Part of a small language model's weights.
Size: width 128, 2 heads of 64 (1 for keys and values), vocabulary 8192, 6.23M parameters.
Training: a variant of Adam for these matrices, 108M tokens, 6568 steps.
Each number is 128 + 32 x the weight over its row's rms, rounded and kept within 0 to 255. Layers, rows and columns count from 0. The size above them is the row's rms in percent of the matrix's.

# layer 7 attention output (transposed), 128x128, rms 0.118, rows 43-60,106-123, columns 0-127
size [ 73  77  67  92 105  75  71  77  80  74  85  74  88  76  89  92  69  83  97 118 126 114 116 112 107 119 114 110 119 111 120 111 116 107 115  97]
[[168 117 113  95 119 150 106 177 123 111 216 105 109 164 128 167 199 135 162 136 195 168  98 158  71  51 119 156  81 115  50  93 117 182 131 101 116 120 141 110 101 125 120 132 143  92 162 100  72  97 128 142  91 156 107 115 156 134 129 100 179  76 136 146 147 145  94 123 143 165 128 142 128 138 151 135 132 153 162 125 142 154 121 101 143 147 146  83 131  99 121 209 136  57 122 155 154 133 145 175 182 160 100 134 131 167 175 158 105 110 191 111 101  89 131 109  98 155 128 121  65 120 116  87 102 112 167  89]
 [189 129 102  93  82 128  93 167 152 151 180 133 133 131 125 183 201 150 135 108 217 127  83 172 108  47 155 146  68 120  72  74 159 149 161 128 114 136 135  99 131 127 142 139 151  81 131 132  26 110 168 143 117 131 134 109 141 149 143  79 159 111 135 142 151 131 102 150 110 173 126 110 149 118 155 113 117 149 143 155 113 177 105 123 149 153 121 110 152  97 103 178  87  89 104 119 134 139 108 177 178 168 130 116 139 177 161 131  71 139 171 140  96 130 139 103 102 123 113 109  71 113 128  84  81  88 151  66]
 [142  60  93 145 158 117 122  99 163 131 140 123 110 153 147  99 156 111 115  62 136 171 108 121  69 110 198 146 121 117 143 105 107  82 142 165  80 124 104 152  48 142 118 160 101 144 112 105  75  95 166 128 131 173 123 135 152 153 139  97 111 143 133 190 143  73 144 115  85 145 160  87 106 128 139 110 154  79 218 156  29 122 112 149 150 116 109 157 128  78 113 126  82 151  91  87 195 134 151 194 139 164 154 174 123 135 196  97 155 133 159  99 131 140 155 172 146 121  92 108 112 103 128 117 134 113 140 121]
 [136 184 114  99 107 132 156 103 179 130 138 158 106  75 173 178 101 104 117 149  98 103 164 121 182 149  77 108 133 161  72 130 162 166 116 144 148 158  81  78 146 159 164 161 173  94  75 125 121 106 170 121 139 153 101 144 148  45 126 118 141 210  85 128 138 101 105 172 154 140 100 160 133 151  87 105 111 123  53 125 119 123 160 204 104 157 150 135 119 116 115 130 122  89 126 148  72  82  78  83  63 138 159 129 134 157 159 151 178 151 100 114 121 116 113 126  93  75 133 122  90 175 144 130 152 143  80 105]
 [165 121 168 123 147  81  94  81 102 109 137 103 141  90  51  97 115 160 152  92 116 116 190 172 123 128  94 187 179  79 149 159 148  90 131 110 117 124 102 175  91 115 113 125  97 156 143 100 117 166 122 143 139 119 161 127 153 164 126 111 130  96 173 138 176 140 185 158 100 144 132  90 140 115 121 142 139 141 115 138 102 142 165  81 148  99 131 153 121 141 164 193  73 176 164 116 123 118 119 167 145 147 152 148 116 116  87 125  19 156 109 176 135 114 176 187 212 188 144 122 127 104 157 103  70 118 147 160]
 [133 131 134  59 120  94 151 111 155  96 167 129 118 157 110 180  98  99 216 168 147 141  65  89 137 101  61  91  91 113 115  68 123 145 106  88 159 137 173  85 154  82 167 114 165 120  80  58 165 115  75 162 112 125 120 111 102 102 140 120 200 131 119 156 160 175 106 121 156  97 107 123 117 151 160  81 158 184 106  83 100 134  90 136 128 143 129 132 135 155 133 167 101  59 133 154 159 118 136 110  89 130 134 141 148 130 166 117 115  65 143 116 116  87  74  74  96  82 134 112  83  90 119 126 128 130 157 154]
 [134 191 133 100 117 170 112 128 119 118 148 133 161 130 125 191 144 163 184 177 129 129 118 131 147 164  94 104 142 123 166 135 193 157 137  98 194 116 117  87 159 123 125  82 115 117 139 133 154 215  94 131 113  90 159 117  64 140 133 175 126 112 160  88 129 191 118 157 186 104 104  67 139 121  87 177 175 142 130  91 201 163 141 107 101 128 135 119 171 153 134 117 141  94 155 151  68 133  35 117 129 112 119  93 178 135  67 130 110 139 164 147 134 128 114  79 131 145 140 180 163 114 172 118 130 104  84 117]
 [165 133 121  79 116  64 136 111 148  61 132 127 113 126  95 126 137 113 155 131 115 143  95 132 106 107  70  96  93 117 121 114 105 161 146 108 173 128 131  75 140  72 168 149 166 147  84 106 149 148  49 161 126 115 111 111 118 120 143 135 167 139  82 149 136 138  86  71 182 106  60 118 126 125 130  69 157 156 123  87  77 144  97 146 121 167 132  88 143 151 150 213 125 123 171 130 109  87 147 125  90 115 172 123 164 126 168 129 107  54  66 111 113  93  79  98 127 102 149 140  92 121 149 110  86 124 222 161]
 [ 70  98 179 155 158 170 150 139  62 163 105  89 139 137 138 125 104 147 108 139  82 171 162  71 195 126 149 122 157 143 141 142 125  74 100 147 135 136 105 168 110 167  80 106  87 135 190 107 188 111 156 105 117 106 127 124 110 104  80 156  95 146 151 116 128  95 190 141 124  80 149 150 127 142 101 155  77 107 100 159 151  72 166 128 121  73 148 193  87 113 121  35 172 148 139 118 157 151  91  89 120 112  90 152 121 126  89 119 176 146 135 100 119 138 138 151 144 155 100  95 179 118  94 146 132 189  76 128]
 [166 118  85 146 123 142 129  91 158 130 107 164  89 124 162 132 154 148 136  80  86 145 158 146 108 161 170 163  66 132  75 101 111 108 150 174 123 133  84 180  84 138 155 174 144  68 125 130  83 138 178 163 174 210 100 154 169 147 154 104  86 185 125 114 178 128 129 108 113 171 112 128 126 112 149 129 146 102 200 121  53 134 133 154 136 175 154 132 132 102  77 131  78 166  90  66 135 151 135 144 129 149 102 166  92  83 194 153 157 146 145 118  97 104 119  80 154 113  91 116  78 114 168 121 144  98 116  93]
 [103 245 112 167 119 143 155 118 157  93  81 137 126 108 163 106  90 149 138 145  90  86 165 127 180 188  96 128 172 127 150 202 157 167 103 120 154 121 120 124 166 147  83 109 163 127  96 170 163 163 122  94 163 103 130 158 131  76 121 148  88 151 101  94 107 152 143 150 152 171 122 172 108 132  72 125 133 132  87 107 192 134 163 121 121 136 177 115 121 127 117 164 115 124 138 196  53 112 100  87 101 142 123 101 100 160  75 148 130 172 103 154 156 108 135 148 145 125 157 191 134 170 161 144 165 145  72 115]
 [169 115 121 142  62 173 143 100 197 192  81 139 100 131 192 107 166 147 126  71 121 170 140 160 144 122 159 126 115 146  66 186 165 143 140 198 132 172  55 117 115 167 138 143 144 100 108 167  77 122 187 108 153 158 138 151 140 103  97 107  98 195 138 143 112  83 155 178 134 182 166  96 152 146  79 123 116  96 145 160 103 123 141 199 113 164 177 130 114  46  95 134 125 141  92  84 122 118  98 135 135 173 137 137 119 156 151 121 148 175 131 128 135 102 141 133 120 120 104 159 125 135 136 131 109 142  80  85]
 [ 81 107 129 162 134 154 153  71 135 164  52 129 146 114 142  72 118 143 112 117 108 143 145  73 165 137 152 145 147 135 213 127 103  72 152 174 136  85 123 186 103 126 113 118  81 161 127 145 197 162 162 113 150 105 151 163 125 131 131 132  44 148 163 156 145  90 152 128  85 128 148  64 114 124  94 158 144 121 122 153  91  99 133 164 141  92 111 187 165 141 122  77 123 177 127  97 167 126 135 132  78 110 114 142 116 101  61  60 169 168 105 120 134 156 164 194 141 140 134 123 194 119 104 131 138 154  90 146]
 [131 215 139 109 114 148 124 141 153  72 107 152 126 143 128 120 138 146 184 125 120 112 133 128 153 169 108 135 150 125  98 201 190 169 150  96 170 150 117 105 137 103 119 109 142  99 113 161 149 189 155 176 134  83 133 149 126 123 144 125 119 140 123  93 137 198 135 168 165 174 120 127 105 141  76 121 176 160 161 108 151 142 165 134 108 144 153  86 136 131 101 247  90  95 129 156  43 126  94 151 138 176 144  87 118 147 133 128 115 132 135 157 119  58 137  93 163 123 145 194 128  82 167  98 146  66 142  89]
 [129 222  94  78 142 127 123  91 152  82 139 141 123 132 130 208  96 124 188 145  73 107  84 113 149 182  92 118  89 139 125 128 147 125 131 100 165 133 129  83 163 125 171 138 186 128  84  84 105 150 108 120 140 137 119 143  77 104 142 144 153 178 121 130 171 199 112 130 172  90  78 124 129 124 141  92 178 165 101  81 104 145 125 127 117 170 150 108 139 152  93 184  80 112 151 139 121 151  90 108  93 121 134  87 112 144 170 165 122 117 144 140 120  95  84  30 126  89 106 158  86 136 190 144 139  99 118  89]
 [148 151  89  82 143  51  95 100 111 108 171 142 128 123  75 136 127  99 114  93 109  63 140 189  60 124 121 169 120 101 154  76 101 101 152 111  84 107 134 122 109  97 153 131 136 143  99 105  84 129  94 149 139 140 104 144 178 180 148  93 160 121 168 134 189 146 135 109 104 126  90 108 137 108 192  93 166 137 141 120  71 196 132  87 175 150 113 124 141 145 152 172  80 144 159  95 167 159 157 132 126 122 155 150 120 101 185 161  52 131 112 157 122 124 147 107 184 148 143  97  61 102 164 120  99  86 187 137]
 [155  81 101 127 159  67 127  64 158 126 125 123 116 111  99  72 137 128 138  82 137 148  94 111  75  93 142 174  91 111 107 103  83  91 126 191 101 116 125 161  77 114 148 181 124 154 111  99  90  83 151 165 144 196 133 119 149 136 121  94 119 141 120 198 164  93 131  95 120 153 137  94 116 138 160 117 159 118 190 136   9 121  96 145 158 154 109 133 116 116 125 181  56 155 115  92 183 108 163 203 119 127 144 165 123 122 197 104 129  98 101 120 103 119 137 150 147  95 118 106 100 128 146 109 130 105 159 144]
 [109 119 132 179 147 138 101 169  87 161 123 101 152 138 140 103 130 143  42 107 115 112 133 140 141 151 196 145 164 145 176 181  95 109 130 126  99 106 135 165 171 165  67 137  85 177 203 150 106 120 136  57 118 110 129 109 108 146 114 181  95  74 154 130  90 114 165 115 105 123 156 126 144  95 154 160  98  79 137 166 199 140 131  93 131  81 131 145 128 124 119  31 200 191 129 119 145 173 141 109 159 104 110 107 124 140  81 141 150 167 110 114 143 169 149 163 146 180 145 147 163 155 109 156 106 155 104 115]
 [134 103 136 143 138  95 183  89 112 121 139  73 136 139  79 161 118 206 162 131 110 122 146 122  95 116 134 131 112  97 124 146  99 113 104 109  74  76 151 119 120 134 134 148 136  66 170 114 128  91  92  59 106  93 157 116 160  64 117 154  74 118 129 180  86  92 122 113 127 143 188  96 111 177 163 195  72 138  89  93 117  95 140 119 127 132 130 116 142 135 156 145 111 123 124 193 157 120 135 128  71  71 105 152 142 116  84 152 177 134  33 110 132  95 155 123  70 125 143 142 129 213 153 148 123 124 113  78]
 [123 130 129 110 123 127 156 116 109 162 104  62  83 125 118 180 145 165  69 127 143 127 119 170 109  97 123 152  89 111  63 147  71 172 137 122  64 114 133 151 135 134 172 164  84 128 137 157 151  92 171  98 121  98 138 131 184  86 134 170 157 183  94 153  82 107 109 142 146 144 120 173 152 118 121 153  39 184 128 182 142 131 126  98 144 135 119 132 175 147 138 213 128 134 157 151 141 143 206  78 107  95 117 161 120 122 144 122 116 131  16 123 130 108 145 165 113 128 152  80  80 146 108  97 116 140 125 112]
 [128 138 144 142 136 137 127 142 145 123 125 108  72  96 198 177 181 183 114  90 140  94  96 197 132 139 141 163 121  97  76 132 104 139 134 126 135 127 153  72 138 139 152 120  93  99 136 157  94  87 115 149 151 120 155  84 144 113 141 145 119 202 112 186  70 137 106 175 135  92 126 101 134 135 162 108 152 194 182 255 154 146 166 104 162 128 110 127 146  91 121 121 168  96  99 143 101 116  95  95 161 137 126 150 135  95 164 125 160 110  44 128 119 119 181 176  94 136 143 106  86 127 115 126  94 114 124  93]
 [138 117 147 163 126 128 101  85 132  93 240 136 104 137 120 111 112 151 175 142 116 141  88 165 153 179 137  90  99 132 139 112 160 115 118 112 182 125  80 110 114 134 115  86 152 126 161  87  99 149 106 100 127 112 136 114 111 147  97 155 114 126 180 132 112 135 125 128 172 126 148  50  98 168 121 101 233 117 179 137 105 134 139 155 126 131 173 121  92  93 121  41 157  84  56 117 140 130 104 140 172 142 141  81 121 109 123 147 216  87 151 134 119 146 146 106 126 122 117 180 185 116 131 163  92 113 183  92]
 [133 139 124 121 105 169 196 108 126 135 180 158 147 156 106 202 119  89 215 157 134 150 141 120 138 196 149  84  94 138 187 124 146 154 134 114 173 149  63 179 129 147 131  95  83  65 178  87 105 167 135 153 133 181 107 144  83  73 115 128 116 126 181 133 178 141 164 136 120 175  89 115 115 128  73 107 214  97  64 131 121 128 116 109 123 117 110 146  96 108 173 117  99 125 129 166 105 105  90 130 130 151 156 165 144 139 101 148 193 117 139 120 138 134  92 112 105 110  96  84 122 111 153 180 159 108 138 156]
 [101 124 154 190 189 107  71  85 149  72 149 138 131 115 203  75 125  95  77 107  76 124  77 142 106 152 126 151 144 105  87 144 168 131 116 141 131 167 134 112 119 128 111  53 206 171 153  67 126 148 181 142 112 107 107  94 100 123 160 135 145 148  99 104 190 121 169 182 132 159 138 181 115 141 169 148 201 113 125 117 171 126 179 132 156 142 100 132 110 140 116 165 116 116 110 165 118 108 113 205 196 147 137 101 103 182 115 156 134 136 143 128 142  77 158 156 177 122  93 107 129 128 143  95 127 122 137 133]
 [124 115 109 117 133 111 182 115 111 165 101  87 142 177  66 181  86 166 151 158 122 143 193  66  97 102 126 128 157 120 149 168 109 144 106 129  50 101 143 150 149 123 137 163 115  87 106 159 163  99  78  62 114  85 115 150 141  73 144 122 103 114 111 151 113 109 126  95  99 137 168 130 140 140 141 165  33 107  86  63  98  96 106 113 118 133 112 106 153 145 158 162  89 136 160 155 162 119 140  95  38  84 107 183 143  91 116 138  98 135  94 109 134 108 119 150  76 120 146 160  95 202 143 132 146 161 114 150]
 [148 129 154 131 144 163 140 153 135 122  70 109 133 155 186 192 160 149  79 120 120 128 153  49  91  84 105 148 217 107 178 125 149 144 110 123 123 100 147 141 102  92  92 111  82 118 100 137 163 110 130 167 129 128 142 112 123  90 164 111  87 104 103 183 122 122 147 127 133 115  95 166 123  85 133 133  72 127 153 112 169 112 125 113 141 101 114 128 146 123 148 133 133 143 186 188  86 138  74 100  85 170  98 198 131 142 170  94  66 155 178 120 121  86 110 218 135 152 135 128  58 115 135  95 147 118  74 176]
 [121 110 147 142 145 101 220 139  98 106 135  89 145 167 131 144 106 160 186 147 128 153 184 116  90 143 114 107 107  96 152 107  62 134 118 105 109  99 142 148 119 145  81 144  98  69 163 128 157 121  54  93  85 116 127 176 147  60 111 128  65 118 113 141  91 100 136  91 133  78 189 106  93 140  95 160 102 101 120  52 136  73 175 115 114 136 157 136 136 113 158 143 132 133 139 184 142 129  96 132 112  63 132 156 122 122  98 116 159 137  84  84 144 139 138  77  60 165 146 110 168 203 122 141 119 147 110  84]
 [122 145 150 119 123 169 114 129 131 150 101 155 120 131  77 104 120 137  73 167 128 112  82 105 183 116 130 121 161 154 118 154 207 126 104 158 137 132  62 139 163 118 136 120 136 169  86 123 126 146 191 132 141 131 111 104  73 173 164 101 184 127 147  99 194 157 141 117 112 185  48 130 155 106 167  94 116 145  81 163 104 161  74 142 101 119  75 121  94 120  97 111  97 138 148  43 131 144 165 100 124 187 138 125 150 111 132 142  86 151 166 148 111 142  60 152 184  88 105 191 103  91 102 135 118 114 159 184]
 [107 218  91 152 119 142 144  97 121 114 158 116 143 140 162  99  93 140 159 127  90 146  54 159 159 147 137 132  77 114 123  64 140  99 149 134 107 146  75 155 138 160  81  99  98  46 121  96 101 127 163 127 134 136 146 103 153 162 102 150  67 213 164 139 112 129  70 175 135 170  99 126 144  94 101 120 146 171 198 163 111 181 145 114 137 145 195 102 146  80 101 132 113 145 132 186 157 104 153 162 191 145 123 156 120 126 165 120 166 140 102 145 122 164 169 107 146 132 129  79 175 143 102 147 117  87 133 145]
 [118 154  79 122 121 114  86 148 139 142  68 117 174 111 172  69 122  15 114  95 135 149 127 112  88 126 126 131 116 133 147 149 115 158 139 118 140 155 153 179 130 114  83 154 140 158  99 115 155 169 184 185 138 155 108 108 145 109 137 133 114 126  89  91 173 108 128 140  97 196  96 205 119 106  74 138 122 121 154  64 138 135 140 131 136 109 126 151 133 178 144 203  95 167 164 195  81 133 135 177 128 152 125 140 101 195 126 116  91 149 189 119 141 128 126 117 183 119 116  82 137  77 154  98 168 130  97 158]
 [120 183 141 144 118 159 133 113 130 104 171 129  95 128 154 154 124 156 123 137 146 111  59 173 143 153 138  91  96 124 143 128 156 117 150 143 168 141  65 131 173 139 119  95 116  93 113  82  66 151 174 153 154 171 161  88  84 132 132 145  78 193 183 155 146 140 117 160 103 217  74  93 137  85 169 107 177 147 161 213 127 173 125 138 112 112 156 129 108  86 140  66 159 139 118 143 111 113 145 118 170 201 148 148 123 141 139 121 170 155 136 126 114 141 113 132 140  92  96 142 146  67 126 184  77  66 147 149]
 [133 145 148 125 135 121  55 146 147 130 134 148 162 110 121  71 113 106 136 150 176 115  86 111 160  87 105 125 161 115 146 133 165  63 116 109 188  77 125 101 114 123  76  77 163 216 135 131 123 134 160 104 150 133 152  75  89 146  95 124 143  61 167 137 137 114 136 128 155 131 105  51 142 166 130 132 185 150 133 118 121 174 110 159 104 103 128 128  73 124 112  37 165  84  85 112 125 108  91 169 124 161 131  91 164 109 132 124 151 127 198 134 118 150 116 108 163 109 104 198 142 126 105 174  93  58 141  97]
 [116 160 141 144 143 147 139 109 134  89 124 109 131 168 203 100 120 111 126 102  73 144 108  95  77 154 104 166 149  78 157 123 125 171 145 118 112 105 170 167  94 117  90  83  94  64 104 116 167 111 138 173 118 163 139  95 154  80 170 136  81 166  90 145 115 115 118 156 115 134 144 181 126 115 118 161 127 110 201 116 171 116 180 120 151 127 124 112 147 101 142 180 139 143 154 241  91 121 124 117 141 178 116 194  82 167 170 115 116 136 143 110 122  63 180 191 142 167 136  76 109 130 131  93 149 119  95 159]
 [119 192  89 121 139 125 208 122 126 161  70  82 150 175 157 230  90 122 148 112 108 154 163  64 100 113 131 110 140 123 145  85 103 120 122 123  74 170  97 173 151 116  71 112  89  62 143 158 122  88 123 112 137 145  91 148 127  77 118 155  47 160 131 130 100 110 123 153 130 118 142 155 116 135 119 139  59 139 133  92 107 110 125  95 153 126 148 127 187 129 132 159  89 118 186 201 116 121  70 157 117  93  73 192 114 113 129 139 145 150 119 123 149 113 136 142  91 143 161  88 119 158 158 116 172 117 100 136]
 [111 177  61 149 133  93 146  98 128 124 144  94 127 144 204 165 120 109 157  82 104 150 141 165  77 157 159 142  66 117 102  85  75 118 139 125  51 180 123 125 125 157  93 125 137  87 199 139 134 141 111 106 116 104 116 156 149 141 114 142  86 182 113 100 111 115 125 149 156 103 178 125  91 180 107 135 134 127 168 131 133 107 186 122 150 163 168 127 163  99 126 173 120 101 106 166 158 112 113 182 169  51 101 136 112 153 122 154 178 129 104 124 165 137 193  89 106 163 136  55 161 159 144  90 144 149  96  74]
 [128 124 149 163 127  86 155  77 113 136 202 129 143 142  94  65 102 156 197 150 120 130 102 140 125 154 144 118 100 108 126 110 149  88 121 112 150 109 105 109 109 153  90  89 148  91 178  75 112 136  79  91 101 130 137 123 119 112  69 135  67 109 181 129 125 136 122 125 132 142 189  51  91 174 134 157 184 117 119 104  97 115 159 132 119 152 172 114  93 115 121  68 119  82  86 161 136 128  80 201 125 109 135  91 107 106  90 159 196 106  93 131 125 126 174  87 108 107 130 161 196 169 166 164 119  95 164  77]]
# layer 7 attention value, 64x128, rms 0.128, rows 43-60, columns 0-127
size [102 109  91 109 103  87 103  90  92 100  90  98  99  95  92  98  71  94]
[[101  94 137 128 128  66 171 155 118 143 100 132  84  85 104 152  99 189  84 119 138 171 173 149 128 184 129 123 117 105 137 121 105  75 134  53 100 129  88 163 150 103 137 173 158 139 174 164 132  76 168 185 106 152 179 105 129 179 168 107 137 128 140  65 147  83 120 102 114 153  92 153 164 155 150 125 126 134  63 119 138 150 147 145 109 166 116 101 134 109 107 132 127 149  68 123 121  79 169 199 132 144 149 186 143 139 116 151 145 155  74 106 155 172 146  16  96 123 129 116 108 150 136 143 174 145 119 117]
 [134 120 190 125 112  98 173 151  97 132 126 159  96 151 159 126 169 167 145 123 128 167 148 155 123 201 153 117 126 121 109 104 156 114 139  81 179 143 107 116  75 129  72 161 126 192 104 131 146  62 104 159 126 103  95 103 141 113 181  98 127 130 163  67 168 128 115  29  90 122  63  99 135  79 156 107  94 121  98 100 137 144 129 132 201 142 160 134 104  89 132 141 133 135 140 113 113  51 111 123 176 111 171 171 123 142  85 106 103 165 109 109 139  79 168  69 143 137 128  84 159 113 125 119 162 195 113 145]
 [172 158 128 141  86 130 169 131 142 143 142 154 139 152 105 129 154  91 145 136 135 125 103 151 137 155  86 143 106 149 143  92 176 174  82 172 156 146  78 138  70 124 111  32  98 153 120 112 144 143 111  63 140  89 128 121 134  77 102 162 128 128 184 128  96 156 113  91 173  88  69  72 118 101  90 112  94 136 157 149 130 131 127 138 160 105 126  86  92  92 150 102 100 104 163 125 190 144 151 105 185  89  90  55 138 119 133 104 127  77 127 136  97  28 141 179  96 133 154 116 141  90 104 189 118 115 128 169]
 [137 128 138 155 135 144 159 115 154 113 146 149 178 175  75 156 136  98 155 194 133 115 116 155 124 114 130 138 200 162 159 118 158 170 147  91 169  64  95 153 158 107 150  84 133 130 200 150 126 149 124 207 148  65 152 143 140 139 126 168 100 119 110 128 143 140 181 137 125 152 175 128  92  88  77  99 134 133 129 152 120 137  91 116 189 163 152 188 174 133 134 115 110 138 125 100 130 185 127  84 152 147 101 127 118 131  67  79 164  78 106 137 111 143 125 192 145 180  52 191 103 108  89 161 158 117 137 158]
 [109 153  78 142 156 104 144 149 118 120  96 153 162 164 110 127 134 106 132 100 136  86 101 160  58 137 118 147 112 140 130 130  97 199 121 138 102 151 145 136 161 150 106 132 155 164  62 117 105  76 143  93 138  72  79 174  89 105 164  89 112 126 145 130 173 102 101 199 159 139 141 175  77  90 151 107  88  74 154 145 142  41 101 118 114 113 102  85  92 142 164 136 119 165 119 123 207  96 114 180 199  93 127  92 152 190 127 125 139 128 138 126 107 104 158 155 136  96 118  49 141 179 117 133 117 107  91 109]
 [ 88 102 153 149 173 147 112 101 147 137 116  85 120  90 107  97  95 133  79  94 147 118 152 114 146 104 123 122 150 117 133 198  77  60 123 123 100 109 102 148 180  54 139 170 173  91 180 160 144 169 137 154 157 172 155 120  58 136  91  86 119 142 103 106 136  90 140 119  85 139 139 131 192 202 130 154 165 129 140 129 123 139 104 103 109 137 106 123 157 151  87 152 137 161  81 107  72 129 116 117  71 160 140 143 149 114 151 164 123 128 150  80 138 165  66  82 131 112  61 216 149 155 150 133 172 145 160 153]
 [ 80 114 173 161 108 164 102 115 141  90 141 106 138  97 152 123 142 126 117 147 117 114 121  56 110 107 143 146 198 129 117 137 119  59  93  97  96 158 158 145 165 127  94 140 138 199 116 120 162 138 151 172 128 175 134  74  86 102 142  58 157 147  64 168 140  95 122 121  75 144 125 176 166 177  88 121 144 148  91 155 123 131 105 120 219 172  97  95 142 189 126 142 176 148 127 158  98 152 149 157 103 174 174  97 107 153 174 115 144 161 151 108 143 108  97 177 152 102 101 135 133 119 133  41 125 168 124 117]
 [133 104 172 149 162 142 113 104 141 142 122 122 149 179  93 121  56  53 143  98 127 123 104  77 157  91 122 169 124 147 153 100 114 144  83 176 106 119 125 155 195 114 108  86  88 125 158 170 152 155  96 117 155 128 146 118  83 145 100  55 127 114  95 101 140  79 171 105 121 129 178  90 120 206 128 106 108  69 103 126 154 142 159 157  63 170 148 134 132 100  71  90 149 129 115  94  80 127 112 107 111 164 100 128 130  82 136 148 133 108  84  58 131 147  80 143 147 126 113 228 133 150 129 114  91 125  81 134]
 [130 145  79 110 156 128  84 152 105 114 108 151  87  46 192 124 158 169 104 125 125  86 151 197 115 120 116 128 170 159 126 139 175 120 118  63 148 104 168 110 132 104 176 145 124 132 115 116 125 121 161 130 107 190 143 178 153 131 145 139 131 156 145 140 121 167 115 185  79 135  94 165 128  92  54 156 167 207 195 143 114  96 116 137 126 116  82 126 145 188 157 157 114 128 116 138 161 157 131 150  81 132 137 125 131 186  77 146  73 123 192 167 120 171 174 163 117 114 122 124 125 126  86 161  96 127 199 124]
 [145 191 112  92  80 103 163 131 115 167 155 154 162  99  90 111  91 123 111 175 131 171 109 172 105 151 131 152 102  79 119 122 148 136 127  76  81 128 109 117  88 182  88 114 130 139 158 134 110  72 112  85 124  66 150 100 131 120 142 197  83 137 131 104  82 199  72 102 109 122  89  95 102 119  85 104 148 141 113 155 131 208 156 134 106 121 111 149 154  90  95 109 113 104 104 109 179 103 116 144 161 172 195 102 144 169 137  59 178 162 155 114 134 126 157 150 125 106 181 127 130 151  99 120  55 130 128 179]
 [ 88  86  96 148 131 105 112 114 146  96 137  55 203 134  76 147  67 115 128 143 105 117  99 151  86 123 163 122 121 115 112 176  21 116 174 125 144 127 126 183 128 173 180 142  89  93 129 135  69  99 145 157 164 103 105 100 111 153 130 166 111 115  87 156 111  75 132 185 161 171 209 165 111 106 130 129 148 107 129 142 133 126 147 123  83 141 132 136 141 100 149 123 131 110  87 163 151 169 113 136 152 124 169 117  82 113 196  85 163 136 125 165 142 184  69 113 133 121 122 142 112 182 122  94 140  66 110 111]
 [166 188 141 103 116 139 173 127 114 106 139 189 131 120 147 135 146 133 130 184 109 134 126 207 119 168 118 153 184 132 111  86 169 122 159  63 188 133 104 163  90 121 122 119 125 185 106 151 112 101  94 121 138 111 153 138 155  60 140 206 110 131 147  84 132 184  62 108  94 131  89  79 117  78 126 106 151 181 130 100 124 174 126 150 180 135  85 166 149 136 170 103 129  77 150  78 158 120 140 123 174  88 171 107 131 166 124  70 150 164 153 139 135 103 165 142 122 139 100 132  93 123  52 122  92 107 145 148]
 [136 179 117 146 142 127 123 140  98 116  96 103 105 138 166  98 132 105  92 153 130 133  97  81  87  98 136 148 149 127 138 144 182 139  77 118 146 140 139  80  64 165 110  78  79 204  77 103 118 133  84  46 130 137  58 153 165  94  71 100 149 117 152 177  99 163 190 132 193 119 123 116 152  86 120 130 113 140 143 121 113 104 139  92 161 135 121  85  81 145 154 124 132  84 123 147 107 122 112 107  62 122 135  75 130 141 158 144 103 132 143 157 125  27 137 161  94 117 181 146 110  86 133 167 105  75 160 135]
 [135 105 140 136 112  97 120 112 139 109 136  85 192 109  86 129 113  94 132 195 105 137  64 102  93 167 150 146 116 102 101 155  89  87 132 112 116 129 111 177 163 139  69 122 100 161 111 102  96 109 152 127 171 101 144  41  84  84 167 119 140 130  84 128 135  99  81 108  74 160 134 159 108 184 105 129 139  73  97 161 152 165 132 128 131 155 105  54 126 117 114 127 150 158 110 107 160 171 151 124 184 130 211 104 119 181 148 121 172 185 147  89 147  83  95 133 134  82  85  90 165 177 133 129  98 166 125 107]
 [ 98 156 147 139 107 140 139 134 154 148  96 114 196 136 103 157  84 161  73 110 125 121  94 117 136 152 161 166 109 132 151 169 119 117 130 102  99 116  85 137 155 114  74 160 169 118 192 124 138  95 111 173 163 132 180  82  48 170 103 111  93 128  79 131  88 101 120  86 106 144 161 138 116 166 144 113 123 159  57 123 121 142 108  90 152 142 106 155 191 156  50 150 138 119 146  86  99 128  88 130 144 213 129 190 114 130 138  75 142 113 139  91 137 117  89 128 175 104 125 206  99 144 120 102 136 136 115 205]
 [ 95 169  81 109 126 107 134 140 129 160 119 135 181 179  68 174  61 120 132 112 144 181 106 153 108 122 159 147  48 143 137 115 128 171 135 161  72 125 139 129 162 149  96 163 131 107 141 149 127 124 105 107 172  88 123 108  82 139 145 138  66 141 144 102 147 120 127  96 195 111 123 112  78 115 167 104  87 101 140 123 143 100 134 116  77  74 173 134 147  87 103 140 119 154 113 126 160  55  81 116 209 171  61 155 147 144 154  92 177  96  86  85 125 131 119 106 150  91 178  86 131 144 128 102 169 143  89 171]
 [163 168 138 127 101 129 159 124 134 168 119 137 157 205  73  96 122  67 126 125 155 120 115 100 106 157  95 120  70 147 165 107 119 162 118 132 161 139  62 114 114 149 119  28 106 148  84 111 106 130  98 105 157 116 117  91 123 110 132 178 107 111 150 135 125 190 137 156 187 101 120  49  95 128 150 118  85  71 174 118 134 118 127 136 100 118  76 114  77 154 129  89 118  60 139  85 167 122  69 117 144 144  91  86 154  94 143 114 145 110 162  94 110  58 137 162 129 112 133 159 144 144 125 184  83  73 111 138]
 [138 142  84 115  98 125 142 152 126  99 134 191 102 129 179 134 159 160 151 127 107 130 144  96 114 112 110 137  83 136 113  80 181 164 101 156 144 153 170 154  56 132 165  82  92 127  78  87 169 114 105  98 101 100 107 166 171 117 130 111 155 112 170 145 107 116 142 161 177 100 115 177  91  89 127 121  89 166  78 135 122  38 156 138 154 108 142 130  79 125 149 121 117 111 155 152 165 103 134 144 114  83  63 144 120  91 102 139  74 112 135 177 132 110 185 149 140 172 201  62 101  61 108  95 137  98 132  75]]